Weights of a small transformer language model.
Architecture: learned positions, biases.
Training: a variant of SOAP for these matrices, 276M tokens, 4210 steps.
Each number is 128 + 24 x the weight over its row's rms, rounded and kept within 0 to 255. Layers, rows and columns count from 0. The size above them is the row's rms in percent of the matrix's.

# layer 5 MLP down (transposed), 768x192, rms 0.292, rows 699-767, columns 96-143
size [ 97  99  97 100  91  98  97 105  98  97  94  92 102  96  91 101 101 106  95  98  95  96  83 109 104  98  93  98  82  96 104 107  99  92  87 108 100 103 104  99  98  99  99 112  93 106 112 111  93 103  94  90  95 101  93  93  96  87 102 110  95  96 109 100  93  86  95 106  96]
[[153 111 186 151 183 113 139 155 105  83  97 125 136 120  82 136 126 106 145 142 130 108 163 113  92 125 138 124 126  71 146 152 120 156 137  99 131 134 146 156 140 160 162 115 128 114 166 163]
 [147 110 124 125 155 154 139 117  90 149 161 108  90 104  82 164 150  98 126 124 129 146 143 118 162 142 183 113 137 156 157 102 164 118 120 104  74 118 116 141 148 158 155 182 106 111 127 175]
 [109 100 154 138 138 100 133 138 129 150 160 125 115 123 121 112 166 120 138 177 183 149 123 120 159 128 136 124 116 130 123 125 111 145 117  94 134 122 116 129 135 122 153 160 139 121 120 124]
 [143 103 119 113 130 103  99 146  90 108 157 160  99 115 133 118 152 141  82 104 176 145 122 142 179 130 144  96 123 148  76 113 159  88 129 158 125 134 113  73 136 146 141 107 137 115 107  81]
 [140 133 129  93 180  99 116 114 149 128 127 120 118 110 136 115 169 130 106 114 116 134 122 123  87 147 132 128 150 142 145 104 163 124 111 138 133 109 172 103  96 121 128 117 155  86 113 136]
 [100  79 141 125 137 133 129 184 110 124 154 147 116 120 131  62 163 139 103 176 158  70 148 145 141 102 148 121 111 169 118  87 117 131 124 126 130 116 113 101 125  81 163 122 103 157 125 130]
 [151 126 137 107 123 136  97 127  91 128 116 129 145 130 109 113 125 150 109 102 130 109 148  82 128 149 117 121 148 114 139 178 144 117 128 128 151 126 122 121 114 126 139 107 134 169 150 131]
 [144 165 155 126  81  94 108 138 130 103 120 138 147 120 133 164 112 110 143 130 141 128 134 129 122 150 130 105 152 188 119 133 100 153 138 106 191 132 133 149 170 131 113  99  66 106 139 140]
 [130 123 159 117 176 121 132 118 115 111 104  89 156 152 122 125 124 123 172 109 134 133 156 142 138 145 197 123 107 123 160 120 133 154 143 161 140 137 119 116 137 146 153  96 136 115 138 110]
 [125 132 113  90 125  93 130 103 181 145  99 150 116 126 169  98 127 147  71 186  88 145 141 120 133 124 112 111 130 109 131 125 132 113 131 104 113 132  95 141  98 109  80 122 148 103 166 134]
 [178 138  84 184 111 107 117 161 104 162 160 118 154 126 163 149 139  74 143 119 104 117 135 135 138  81 129  95 188 147 142 106 145 121 147 128 150 112  97 143 132 120 125 148 106 123 133 143]
 [150 102 109  93 115 142 136 135 131 137 125 143 170 174 124 134 119  93 183  98 100 120  75 129 152  93 140 136 152 139 127  87 118 164 155 139 136 141 123 145 105 154 133 159 118 106 119 127]
 [131 170 121 145 144 115 128  93 129 131 117 121 129 126 142 121 168 179 133 101  96 203 157 144 122 123  98 150 108 101 134 157 101 187 131 127 124 128 114 147 117 101 109 142 133 103 120 120]
 [128 140 126 101 171 110  73 123 123 142 119  90 161 135 141 136 143 152 133  83 137 125 138 136 110 159 105 137 121 157 142 133 151 106 148 155 114 132  99 122 163 160 120 141 134  97 120 152]
 [129 142 179 140 123 121 111 124 135 124 128 108 113 155  91 124  97  97  95  74 125 157 136 153 102 143 162 169 127 177 146  97 164 124 156 130 107  83  83  99 111  93 115 122 114 160 150 113]
 [126 159 104 127 152 165 109 120 140 151 125 170 109 100  85  58 132 113 138 114 133 106 110 124 145 138 124  84 156 109 144 114 143 112 134 121 133 154 161 123 128 121 122  81 166 129 131 175]
 [156 107 107 128 139 106 145  97 134 126 135 134 149 142 136 116 133 131 147 169 114 148 190 140 132  89 149 110 137 130 110  80 138 107  87  98 152  60  91 129 124 151 148 125 132 103 113 107]
 [ 96  96 116 133 143 111 146 175 119 124 107 111 138  98  89 138 136 125 138 110 124 126 121 103 138 132 145 160 123 120 147 143 146 105 173 130  98 128 145 137 114 136 122 136 141 115 133 129]
 [145 117 147 148 115 170  99 123 115 149 151 140 118 130 115 106 150  94 100 105 113  95 104 132 106 146  99 136 113 114 119 133 136 163 143 135 140 146 127 125 111  95  99 156  86 111 122 147]
 [152 102 145 171 130 153 143 142 156 115 151 114 148 122 145 104 128 163 173 183  74 151 123 152 157 134 115 141 105 114 139 110 111 135 120 105 125 120 133 100 153 132 111 127 120 142 114 142]
 [123 142 111 139 157 120 114 128 160 135 130 153 123 125 111  89 128 117 151 124 105 131 128 144 151 146 139 164 116 157 121 124 118 127 140  72 149 114  82 133 163 150 111  94 145 138 117 104]
 [146  99 139 164  91  93 111 138 140 133 160 106 149 151 130 141 110 154 134 114 120 140 116 109 157 124 137 114 129 136 114 134 113 128 187 129 164 118 100 130 170 101 131 147 136 130 128 107]
 [170 125 135 173 128 101  56 123 118 107 136  90 112 130 142 113  81  99 150  70 130 127 129 103 149 154 156 167 126 161 130 106 108 117 168  99 139 139 124 177 154 102 168 133 145 144 136 131]
 [117 110 148 136  90 139 144 137 141  99 149 144 121 122 103 129  97 127 130 149 169 142 121 143 154 100 135  93 107 137 113 123 122 148 189  97 185 104 127  61 177 122 117 130 137 163 123 120]
 [167 107 139 149  93 113 153 120  96 162 140 148 125 121 151 169 178 129 142 137 127 158 128 122 109 143 165  95 125 102 124 165 121 128 131 135 125 133 164 114 117 124 109 146 133 103 143 117]
 [135 144 144 118 122  86 127 161 122 101 105  98 144 140 156 154 146 110  97 126 133 146 115 139 143 174  82 124 127 112 190 113  72  51 123  92 109 141 133 126 136 118 144 134 148 167 119  76]
 [153 104  89 161 151 167  76 139  83 113 133 110 137 145 127 166 119 132 124 111 145 133 134  96 150 146 109  66 146 112 125  98 132 123 142 142 123 152 134 132 156 111 135 126 138 130 132 123]
 [143 131 140 160 136 133  66 173 193  84 136 117 137 104 147 107 109 153 157 104 104 108 104 132 125 130 114 108 147 144 105 145 154 140 126 141 123 145 136 158 132 123 139 117 155 134 142 110]
 [170 149 134 136 116 163 115 106  94 105 146 146 123 119 132 117 138 125 127 122 159 140  94  99 120 165 140 126 143 126 116 150 139  94 134 133 140 130 105 126 171 130 144  77 170 100 106 112]
 [139 147 149 157  90 155 123 121 152 129 173 111 111 150 107 142 153  95 124 132 112 163 119 124 130 127 127 124 129 123  96 141 164 123 132 111 103 148 112 110 153 125 129 123 136 109 121 156]
 [116 156 166 101 100 108 135 196 134 118  81 114 119 144 144 124 109 116 141 158 118 163 164 156 156 130 110 148  98 125 139 128 154  95 120 137 131 158 113  74 163 130 145 123 154 139 134 123]
 [154 132 132 170 126 158  90 140  96 138 178 152 142 130 112  97 125 126 108 102 152 140 137 125 148 146 147 121  91 107 140 166 110 111 127 131 105 151 102 109 113 116 131  94 123 125 160 118]
 [135 139 165 103 162 100 112 127 140 119 152 125 158 164 120 134 127 129 104 103  85 105 131 114 138 141 155 130 132 151 102 131 131 162 145  83 142 116 132 115 120  69  89 141 123  86 133 112]
 [114 102 126 117  94 163  79 107 116 139 141  79 152 122 165 110 137 110 141 158 112 111 146 109 111 156 120  97 122 110 172 116 127 118 175 170 105 131 120  97 123 138 116 119 132  96 158  98]
 [102 130 128 143 150 100 129 168 184 101 165 154 138 146 147 162 143 134 118 111 150 140 129 140  85 119 127  97 124 140 118 126 138 118 164 121 113 158 122 111 134 134 127 127 164  97 101 149]
 [ 96 156 135 134 104 122 162 146 127 144 123 161  82 134 162 137 150 126 152 102 102 146 133 127 125 115 139 103 116 134 104 137 111 125 174 165 128  70 184 129 134 146 155 133 149 126 140 121]
 [132 171 147  81 159 130 100 112 102  79 140  78  96 157 146 112  77 122 109 138 127 137  76 177 134 134 131  71 129 120  86 113  93 162 114 123 150  96  94 122 136 127 150 126 105  83 114 110]
 [130 103 115 143 116 125 121 124 127 134  97 133 111  94  67 118  94 176  78 132  77 135 125  91  90 143 176  99 127 156 153 122 111 119 102 123 120 157 100 109 135 171 153  72 172 123 137 101]
 [106 120 112 150 104 129 162 155 145 107 170 123 157 112 137 123 156 111 184 139  78 143 115 107 125 105  98 115 134 120  87 158 102 157 103  70 120 179 167 141 109 138 101 176  88 127 160 102]
 [135 109  89 126 113 167 165  97 152  93 126 113 152 130  79 113 114 104  94 125 169 124 120  99 109 169 130 116 144  97 144 141 164 158 176 111 110 174 141 158 142 126 171 108 112 138 100 146]
 [135 168 150 142  89  91 122 128 145 117  95 103 122 122 121 154 128 137 141 148 139 112 106  93 110  75 133 152 158 124 145 176 171 110 115 158  98 110 107 158 105 149 106 145 116 108 128 105]
 [ 75 142 115 162 148 155 137 116 126 146 115 100 140 137 111 145 131 127 148  93 167 137 146 134 142 115 110 142 142  89 150  75 128  75 102 160  84 159 162 137 135 120 151 157  83 131 133 149]
 [121 137 123 148 134 153 123 134 161 138 147 149 163 144 165  96 107 129 122 130 217 139 171 136 112 134 149 141 152  92 116 109 130 117  84 128 145 124 120 147 158 139 125 120 153 105 126 132]
 [143 141 118 108 171 123 135 137 129 164 133 101 162  98 137 147  99 130 124 109 155 110 122 100 170  84 140 136 120 122 187 120 130 157  85  95 126 137 149 126 137 169  79 140 157  99  89 133]
 [ 91 126 111 128 142 117 141 136 112 152 110 144 133 173  92 162 126 140  93 118 105 135 142 139 141 155  85 160 139 114 113 121 128 113 155 132 144 140 145 144 125 101 116  97 120 112 119  88]
 [137 113 106 120 116 107 131  96 150 127 127  93 141 132 123 156 118 107 114  86 143 101 195 126 123 100 145 130 144 155  98 113 127 138 125 120 112  92  85 148 131 135 149 113 120 129  81 142]
 [175  72 124 124 134 111 110 154 140 131  94 117 147 150 114 155 147 157  95 111  90 127 152 109 131 110 105 115 143 142  93 130 129 130  84 131 116 145 141 113 130  99 109 138 116 110 125 115]
 [129 112 146  84 144 154 116 124 104  94 148 154 117 126  75 127 119 151 166 142 130 126 119 174 122 155 129 129 124 156 121 166 168 193 129 133 104 120 156  89 129 113 120 114 162 152 125 136]
 [141 132 158 136 105 147 156 184 115 131 112 137  55 158 126 122 139 129 151 120 107 125 103 157 115 128 162  77 153 119  59 106 141 130 135 107  92 105 110 119 104 150 121 126 122 182 105 140]
 [158 140 105 110 103 152 151 137  82 134 154 126 156 103 121 130 131  98 120  78 147  98 110 123 144 122 131 147 136 138 147 144 114  92 165 152  96 114  72 111 149 165 161 153 123 151 144 156]
 [146 115 135 148 169 105 107 120 132 126 120 110 135 172  90 142 186 130 150 139 147  95 135 146 164 148 113 156 120 156 156 151 133 100 138 140 124 149 125 154 113  87 168 131 100 138  95 132]
 [109 124 106 165 144 134 116 142 138  97 116 133  96  70 113 109 136 122  78 101  86 100 128 188 153 147 157 137 122 131 109 109 131 107 130 141 143 106 118 111 139 114 118 162 109 157 124 161]
 [146 108 117 142 102 114 113 142 120 118  92 118 158 149 170 126 141 101 141 117 129  77 115 101 154 176 136  99 113 136  96 129 110 157 139  90 136 106 153 146  96 128 127  99 145 109 102 170]
 [129 146 132  95 140 133 141 152 107 135 116  92 121 115 170 144 152  96 165 101 107 137 129 120 155 130  80 161  92 107 128 146 125 150 135 126 132 139 113 149 129 127 140 118 127 120 128 107]
 [129 142  80 151 110 148 115 118 106 140 148 144 115 138 135 159  96 120 161 121 116 150 132 109 160 126 163  82 115  99 131  77 122 142  60 130 123  86 151 119 117 196 139 141 124 132 123 150]
 [122 136  84  89 141  95  92 148  81 126  79 135  90 140  97 114 117 135 136 137 112 105 109 135 134 142 211 125 139 118 122 107 132 125 108 127 158 145 125  81 114 123 106 129 183 102 143 157]
 [123 139 140 156 157 180 108 101 144 163 155 135 121 139 126 113 103 114 171 101 111 110 103  95 100 126 145 119 114 168 128 103 133 161 122 146 122 117 133 126 129  86  75  91 122  91 151 130]
 [137 136 118 121 106 132 105 117 140 114 101 114 181 129 124 112 121 125 119 121  68  87 124 144 144 134 169 121 156 122 110 144  74  91  87  86 146  89 118 148 140 161 120  84 160 114 119 146]
 [143 147  99 174  93 100 187 119 133 132 125  90  69 141 119 104 139 101 115  90 136 119 156 134  82 126  98 149 163 118 146 149 112 126 112 129 173 127 140 106 109  99 104 100 103 120 127 141]
 [ 91 150 143 127 106 118 153 126 104  98 147 165 110 102 119 127 120 140 118 120 123 133 124 115 197 116 174 111 106 154 100 124 121 169 109  73  82 156 116 158 145 131 118  82  99 147 138 155]
 [153  96 115 174 125 152 114 123 104 128  66 120 149 120 143 102 194 131 124 118 117 127 122 104 103 141 115 108  88 139 160  82 126 109 135  84 127  75 130  96 169 140  62 111 100 121 161 166]
 [111  72 162 136 120 173 114 136 134 105 121 130 161 138 163  96 185 134 113 133 152 134 106 108 136 120 139 114  98 173 120 135 127 137 171 167 141 135  78 121 137 132  86 105 103 146  93 122]
 [142 145 120 162 120  98 140 131 123 136 155 132 178 132 167 120 142 139 125 152 135 106 134 128 124 110 164 133 126 142  72  46 111 151 133 126 102 142  86 162 135 103 111 103 116 134 165  90]
 [111 135 132 136 111 133 137 133 122 152 185 126 156 112 126 123 117 137 115 135 152 141 132 141 146 131 158  84 109 135 112  78 108 135 116 111 111 122 160 127 133 115 168  83 123 156 116 144]
 [151 167 161 101 148 146 105 120 129 139  95 121 129 184 130 110  68 105 131 103 155 121 118  99  99 119 108  94 168 106 128 125 124 121 174 117 123 143 128 125 106 128 152 121 101 145 124 128]
 [127  81  96 141 161 131 107 154 133 127 160 127 114 146 120 130  85 147 112 136 118 132 131 158 151 123  99  93 180 130 116 106 103 124 101 151 131 116 146 179 168 113 135 150 144 151 150 171]
 [152  95 133 153 137  94 136 135 133 104 158 107 163 135 119  78 114 147 131 129 127 154 137 159  84 127  77 121 130 111 120 166 158  93 111 140 154 138 112 129 107 109 108  94 104 177 104 117]
 [ 95 168 173 131 147 113 129 113 186 119 135 141  99 150 118 157 130 139 134 140  83 146 111 154 119 146 112 105 156 131 154 112  99 158 140 128 145 119 120 127 166 156 104 109 129 117 154 134]
 [126 105 143 161 117 125  76  92 104 140 181 150 127 127 158 141  76 136 151  62 135  96 119 138 153  89  85 134 171 123 124 139  56 107 149 116  93 114 106 140 115 119 134 111 125 143 115 125]]
# layer 5 MLP up, 768x192, rms 0.301, rows 700-767, columns 96-143
size [ 94 104 103  91  92  88  99 101  88  97  93 109  94  87  99  87  98 101 115  99  94 104 107  97  86 104  92  84 102  96 100 102  97 101  99  96 104 100  99  96 104 101 103  90 101 103 104  87  95  99  87 101  98  91  89  93  98  94 102 126 103  96  90  93  88 103 107 104]
[[ 83 171 126 128 128 108 119 127 140  76 103 118 137 110 122 143  97  97 146 170 169 107  98 150 127 163 127 116 110 128 146 119  85 119 153 167 148 133 133 124 132 159 139  91  99 168 150  76]
 [141 144  97 120 141 135 148 128 171 105 124 119 122 150  89 134 120 140 113  86 115 151 164 143 121 135 122 126 102 112 145 161 127 133 135 161 138 155 162 103 108 123 120  71  92 161 172 136]
 [135 154 160 163 153 134 207 143 174 150 137 134 119 150  50  95 137 146 138 164 105 110 118 116  81 106 130 142 103 114  95 120  73 140 138 100 148 120 123 118 121 122 123 129 107 121  97 144]
 [155 153 118 142  67 160 155 118 108 124 149 125 127  84 117 122 125 171 161 108 166 124 110 123 177 129 124 137 114 119 151 105 111 133 133  74 151 107 132 152 131 133 149 158 177 143 140 158]
 [113 155 120  85 107 122 108  91 111 143 115 114 193 115 159 159 124 139 116 108 149 125 110  96 168 177 133 172 153 164 117  68 157 151 107 116  99  90 146 150 127 156 138  93  97 117 104 110]
 [106 140 147  98 131 108 124 159  94 120 132  95 120 109  93 128 132 142 102 128 122 122 180 142 146  88 158  73 159 141 151 152  82 157 117 117  94 126 125 149 143 117 163 152  96 127 134  96]
 [ 95 143 107 104 151 110 119 147 134 138 122 122 110 124 151 101 127 148 113 125 116 182 141  97  84 183  89 126 135  89 105 133  54 120 109 147 132 114 110 142 131 146 146 122 129  92 113 137]
 [133 134  78 127 104 107 147 108 118 165 124 136 152  95 115 105 130 168 149 111 140 118 145 170 140 124 134 145 114 120 117 151 102 143  79 111 117 127 128 109 132 108 120 168  94 160 108 153]
 [ 86 125 157 116 103 177 115 111 101 136 159 104 148 128 141 140  80 121 156 104 140 136 145  74 157 110 120 126 100 130 139 117 140 131 100 122 179 147 123 154 148 132 135 145 133 132 139 124]
 [122 160 141 112 153 105 158 115 133 138 130 126 150 120 150 132  96 138 143 169 169 124 123 113  80 143 117 114 109 157 141 117 125 124 118 115 147 152 114 127  86 121  80  96 117 175 124 101]
 [ 98 135 126 133 112 104 153  99 137 148 125 150 116 109 143 150 163 159 113 144 120 141 141 121 148 158 139 148 131 125 112 133 121 122  88 107 105 128 121 127 111 167 108 104 146 114 136 119]
 [119 131 154  95 137 111 140 138 137 100 148 161 134 125 123 122  79 139 142 125 134 120 163 128  83 158 140 108 154 125 102 120 153 122 125 144 151  99 155 190 135 130 133 111 101 165 109 126]
 [110 169 131  91  95 136 166 138 149 122 161 106 155 146 114 102 155 133 143 117 100 120 145 142 106 113  98 120 135 116 159 102 134 157 106  96 153 111 155 125  99 106 157 145 134  72 152 128]
 [151 130  86 140 125 119 127 124 127 111 108 138 132 119 125 121 107 124 127 155 100 107 168  98 167 163 141 105 140  92 138 132 133 127 112 132 112 148 122 111 114 114 101 142 144 139 111 165]
 [176 157 156 121 119 124  96 101 144 130 135 115 133 150 117 131 156 143 146 137 110 149 118 130 177  67 118  89 121 110 159 137 136 154  84 134 111 160 140 147 121  92 122 124 132  93 136 116]
 [132  99 158 152 121 116 138 119 127  73 136 118 131 149 112 114 154 126 131 131  83 133 139 130 144 116 134  95 131  77 128 104 170 146  84 118 158 166 135 145  83 115  92 107 119 135 127  85]
 [132 154 113 152  74 116 114 102 131 125 116 111 118 104 103  80 121  94 138 123 108 109 162 123 121 116  99 133 167 151 137 132 126 120 115 146 158 148 115 130 114  81  95 100 124  67  93 104]
 [129 161 143 123 114 105 144 113 125 149 129 129  99 141 149 135 116 167 152 132 118 141 111 128 131 115 177 118 145 135 125 135 137  74 108 141 149 128 114 124 114 140 144 103 140 178 146 117]
 [138 120 132 136 120 129 107 107  98  74 117  79 129  83 132 118 143 112 102 172 128 126 109 104 136 115  75 149 152 144 137 157 125 111 110 135 125 107 129 112 138 141 134 126  93  93 111 138]
 [132 115 139 116 126 143 121 187 144 173 137 157 103 138 107 152 112 134  89 156 157  82 135 129 108 109  90  96 160 151 141 120 149 119  59 204  92  91  91 109  80 103 126 136 134 142 120 134]
 [ 96  89 122  72 124 197 135 110 120 161 104 136 111 138 113 130 142 138 182 158 143 148 164 103 118 157 122 134 184 115 126 124 153  83 144 140 159 135 141 137 127 100 112 155 121 152 114 161]
 [142 131 131  97 137 120 144 166 109 140 169 145 112 119 129 128 170 158 115 190 134 136 148 117  98 131 124  69 101 143  83 179 146 117 130 125 103 133 113 161 116 120 111  96 134 159  87 131]
 [148 144  93 157 127 123 132 162 115 138 123 103 108 132 102 122  95 133 130 100 119 127  82 129 152 106 142 101 155 154 152 111 146 130 112 198 160 126 128 109 134  88 115 117  91 140 123 124]
 [ 93 124 143 184 122 141 115 126 124 126 117 128 117 156 146 135  68 133  94  81 116 123 134 115 131 121 133  92 111 131 126 121  98 115 117 177 148  99 105 118 141 132 135 103 112  71 107 176]
 [117 176 140 177 143 116 107 110 136 115 158 120 125  88 127 104  94 103 118 191 147 145 125 146 106 113 138  70  86 142  89 133 117 174 115 105 143  85  91 106 107 171 120 137 130 164  84  97]
 [129 120 174 100 136 132 169 132 148 126 173 108 103 117 101 124 103 158 123 116 134 145 125 149 130 125 174 140 104 123 154 145 121  99 110 134 150 137 134 160  91 132 121 133 105 170 115 124]
 [ 94 140 118 122 133 154 123 136 112 128 121 119 124 111 126 136 109 138 121 150 110 162 104 106 122 147 117 150 102 147 114 138 109 132 138 176 128 134 148 142 151 164 142 116  99 151  85 122]
 [104 125 121 106 154  91 126 130 129 128 171 130 120 177  83 138 127 162 121 129 146 138 127 144 169 100 159 141 136 145 102 121 106 133 169 128 147 147 105 130  97 146 164 121 123 116 113 115]
 [123 138 126  97 147 123 174  81 184 115 104 144 143 121 146 115  90 163 142 126 105  94 158 149 114 100 104 134 150 109 147  88 117 166  88 108 136 112  89 150 154 167 138 147  64  92 128 102]
 [114 113 137 104  99 167 175 131 119 163 104 153 118 112 156 136 119 178 129  98 110 164  97 109  99 139 110 151  86 124 119 138 128 101 115 131 134 167 148 121 137 101 135 133 124 107 131 109]
 [123 140 126 126 150 130 147 124  76 107 146 134  85 116 103 130 134 152 145 125 117 150 161 137 117 139 174 117 104 114 115 135 137 137 135 116 151 132 150  86 135 120 176  75 130 103 143 125]
 [127 116 114 165 113 178 169 121 148 138  93 132 120 125 117 142 174 167 149 113 140  90 123  87 109 110 135 113 168 122 171 146 150 106 111 158 118 159 139 119 105  97 100  89 140 129 112 136]
 [178 165 116  91 142 129 126 137  60 137 130 159  79 105 127  83  93 130 186 117 122 111 135 144 134  82 137 134 148 150 133  93  89 128 110 108 131 116 136 152 164 117 104 152 114 123 149 151]
 [118 100 156 146 104 120 132 144 113 100 143 125 125 154 143 123  61 106 159 192 158 125  92 115  90 145 116 153 145 121 133 148 157 132 111 133  78 186 128 132 103 146 115 131 125 108 129 108]
 [164 127 135 104 113 126 129 113 149 148 131 125 131 132 161  92 114 130 130 119  98 142 136 111 127 139  95  98 105 122  99 110 136 175 126 125 102 129 125 158 143 127 108 150 109 134 144 125]
 [152 141 120 137 112 151 151 159 142 170 122 148 109 110 135 141 187 131 163 112 111 151 106 120 145 164 128 150 126 130 136 112  99 108 131 107 147 146 162 130 155 117 113 140 126 123 179 112]
 [129 108 121 118 126  83 171 176 126 136 133 137 120 136  94 127 120 141  67 149 123 137  80 137 106 114 165 124  79 146 105 158 115 185 171 114 118 163 100 127  90 155 122 127  77 137 114 131]
 [148 109 107 174 104  99 129 154 134 136  92  84 106 159 110 120  96  97 156 146 145 144 144 109 114 136 165 131 136 163 160 141 111 170 101 183 112  85  91 153 107 109 140 116 145  94 136 140]
 [122 133 139 118 114 106 132 106  90 175 165 170  97 117 172 156 124 157 126 132 131 136 102 114 138  84 156 142 126 123 106 112  86 158  91 146 154 127 162 124 100 140 131 113 111 150 120 119]
 [115 129 141 102 100 117  97 123 124 114 131 143 119 155 123 131 132 122 139 102 103  78 117 131 135 142 173  91 130 110 112 139 151 131 100 124 106  92 151 110 132 141  90  94 106 141 114 153]
 [145 140 139 132 127 110 143 174 122  88 124 133 136 132 131 111  92 156 109 152 129 130 138 123 108 127  87 121 103 198 115 158 132 157  97 142 159 133 148 108  74 192 136 140 135 117 139 146]
 [135 140 134  86  97 106 139 139 113 119 140 128  94 125 113 140 157 148 140 132 178 118 123 137 116 129 142 148 110 126 102  68 145 103 108 148 149 131 169 139 116 118 121 110  99 148 116 121]
 [134 166 148 138 141 135 140 150  78 148 113 121 165 131 184 128 139  90 161 141 144 175 109 138 116 142 142  84 146 115 138  98  88 162  86 114 121 151 105 120 152 125 119 109 113 178 152 125]
 [148 158 126 138 125 120 149 103 138 123 160 138 130 134 120 171 135 142 137 154 140 139 149 105 111 113 165 132 159 130 127 130 108 132 119  69 140 139  84 114 140 128 174 176 180  82 102 104]
 [108 107 112  82 130 129 113 172 155 155 172 105 125  74 109 164 143 142 124 148 154 100 147 132 123 137 101 132 170 126 117 109 143 118 127 137 110 137 105 112  85 169 118  87 122 170 133 145]
 [ 95 100 109 111 167 128 120 116  69 104 191 106 123 134 137 110 146 127 135 168  84 143 170 104 126 144 115 166 109 113 122 117 124 143 118 141 123 167 146 142 157 163 116 134 142 163 120 105]
 [112 176 137 144 134 132 124 142 163 128 143 145  79 123 139 150 172 143 133 128 130 142 173 118 129 115 131 127 127 125 128 112 115 167 102 142 167 161 126 171  96 136 106 125 119 127 121 142]
 [ 58 125 108 136 129 126 144 153 109 141 121  95 166 127 155 176 122  94 130 149 136 144 137 122 134  86  72 137 106 161 124  62 154 130 119 127 164 146  95  83 151 128 118 111 122 128 157 165]
 [ 88 131 133 131 129 121 126 161  95  97 135  96 114 133 184 146  98 112 142 101  60 147 115 117 112 116 153 166  95 114  96 139 122  90  80 104 146 182 105  81 123 110 135 123 135 147 114 141]
 [132 143 156 158  93 161 132 126 124 104 137 135 140 138 186 103  58 147 130 135 116 146 148 138 111 124 111 131 148 121 125 107 112 119 110 134 119 111 124  93 145 126 129  89 138  95 122 160]
 [121 158 146 106 134 124 137 135 133 169 114 126 116 102 155 152 103 119 100 135 114 134 136 115  74 148 144 145 103 122 150 125 167 113 149  84 143 120 113 113 143 121 100 115 145 109 128 137]
 [136 121 151 113 141  90  99 112 159 142 114 164 100 138  97 170 131 133 158 189 147 122 108 140 126 151 106 153 168 146 132 150 157 140 113 131 145 148 115 115 119 152 125 112 170 147  98 188]
 [126 124 131 162 113 137 145 140 130 146 151 160 115 169 109 174  94 142 107 147 124 121 139 172 102 103 170  90 110 151 148 155 164 100 114 102 122 117  89  97  98 126 160 107 150 142 166 173]
 [113 122 146  75 119 145 155 151 119  96 162 143 120 117 136 154 136 141 104 123 150 124 100 162 110 134 147 162  74 131 113 141 111 134 122 107  92 125 126 128  84  93 123 128 144 125 102 148]
 [106 124 133 139  58 166 142 166 140 101 178 141 101 139 142  77 140 146 124 189 130 154  95 119 143 136  72 165 157 168 116 126 121  93  92  97 108 103  98 162 126 142 142 150  92 120 135 112]
 [116 118  62 134 140 118 138 132 109 144 166 142 147 144 141 121 142 157 141  90 106 123 144 138 113 115 131 155 125 108  85  98 111 159 130 115 127 107 160 142 149 129 127 130  99 154 124 153]
 [152 102 148 133 132 112 115 133  41 137 125 157 102 154 172 137 113 148 126 166 156 151 160 126 135 114  89 140  87  86 149 189 165 102 136 163  84 171 161 178  62 116 110 133 105 137 161 126]
 [109 119 133 124 152 146  97 121 116 134 164 131 151 115 158 139  92 123 100 152 129 125 144 103 151 140 165 100 143 118 116 109 144 152 130 154 107 111 140 126 125 138 109 115 147 146 119  69]
 [109 111 106 137 125  80 140 114 131 132 119 137 140 148 162 156  99 132 138 148 118 125 152 122 108 100  99 147 132 102  72 110 155 160 153 132 103 122 106 156 158 110 112 141 141 131 153 119]
 [134 109 114 116 133  99 118 125 127  79 138 118 127 106 112 125 164  93 154 107 136 137  97  93 105 131 153 112  82 117 119  94 141 130 150 133 135  88 122 111 118 208 135 125 107 108 122 121]
 [136 148 126  82 146 136 138 125 119 102 107  82 141 126 109 124 119 127 116 153 117  71 150 114 110 149 145  99 126 111 167 104 107 135 143 130 139 158 191 110 107 144 147 186 134  98 101 153]
 [116 125  85 173 132 151 131 130  97 137 132 104 101 118 121 112 141  96 108 158 125 161  79 118 122 124 155 129 144  96 122 114 125 133 142 185 106  99 152 145 129 133 137 108 142  98 150 138]
 [121 153 177 104  93 120 149  99 123 176 114 101 137 140 111  99  60 130 140 166 156 124 119 141 138 157 131 132 119  73 132 111 113 142 123 138 115 114 132 118  69  96 105 162  87 101 137 168]
 [122 119 135 149 145 119 126 138  87 109  86 139 147 117 106 138 106 137 104 129 116 133 125 124 103 165 156 158 129 102 140 146 134 110 130 146 127 114 127 104 103 122  94 148 149 111 131 124]
 [129 104 141 114  92 127 133 174 138  88 108 131 109 106  70 107 139 134 119 171 140 187 129 199 149 121 110 107 158 153 110 109 127 147 100 139 120 148 158  98 127 190  95 117 145 109  84 138]
 [154 118 164 152 145 144 107 110  84 142 148 193 117 137 136 173 114 136 161 115 103  91  92  82 107 113 151 129 100 148 117 111 154 174  88  97 122 157 115 116 144 104 124 133 154 111 134 125]
 [121 124 157 181 121  93 171 109 125 133 125 155 106 131  79 159 175  93 117 128 190 137 162 137 139 113 167 139 110 101 119 142 131 170 120  97 101  96 148 100  93 134 122 132 153 117 143 143]
 [150 135 106  90 101  88 167 104 138 115  64 137 129 131 128 109 135 131 119 209 105 126 129 110 106 112 150 122 128 107 135 106 170 178 114 140 131 160 158 117 134 146 111  79 152 122  77 116]]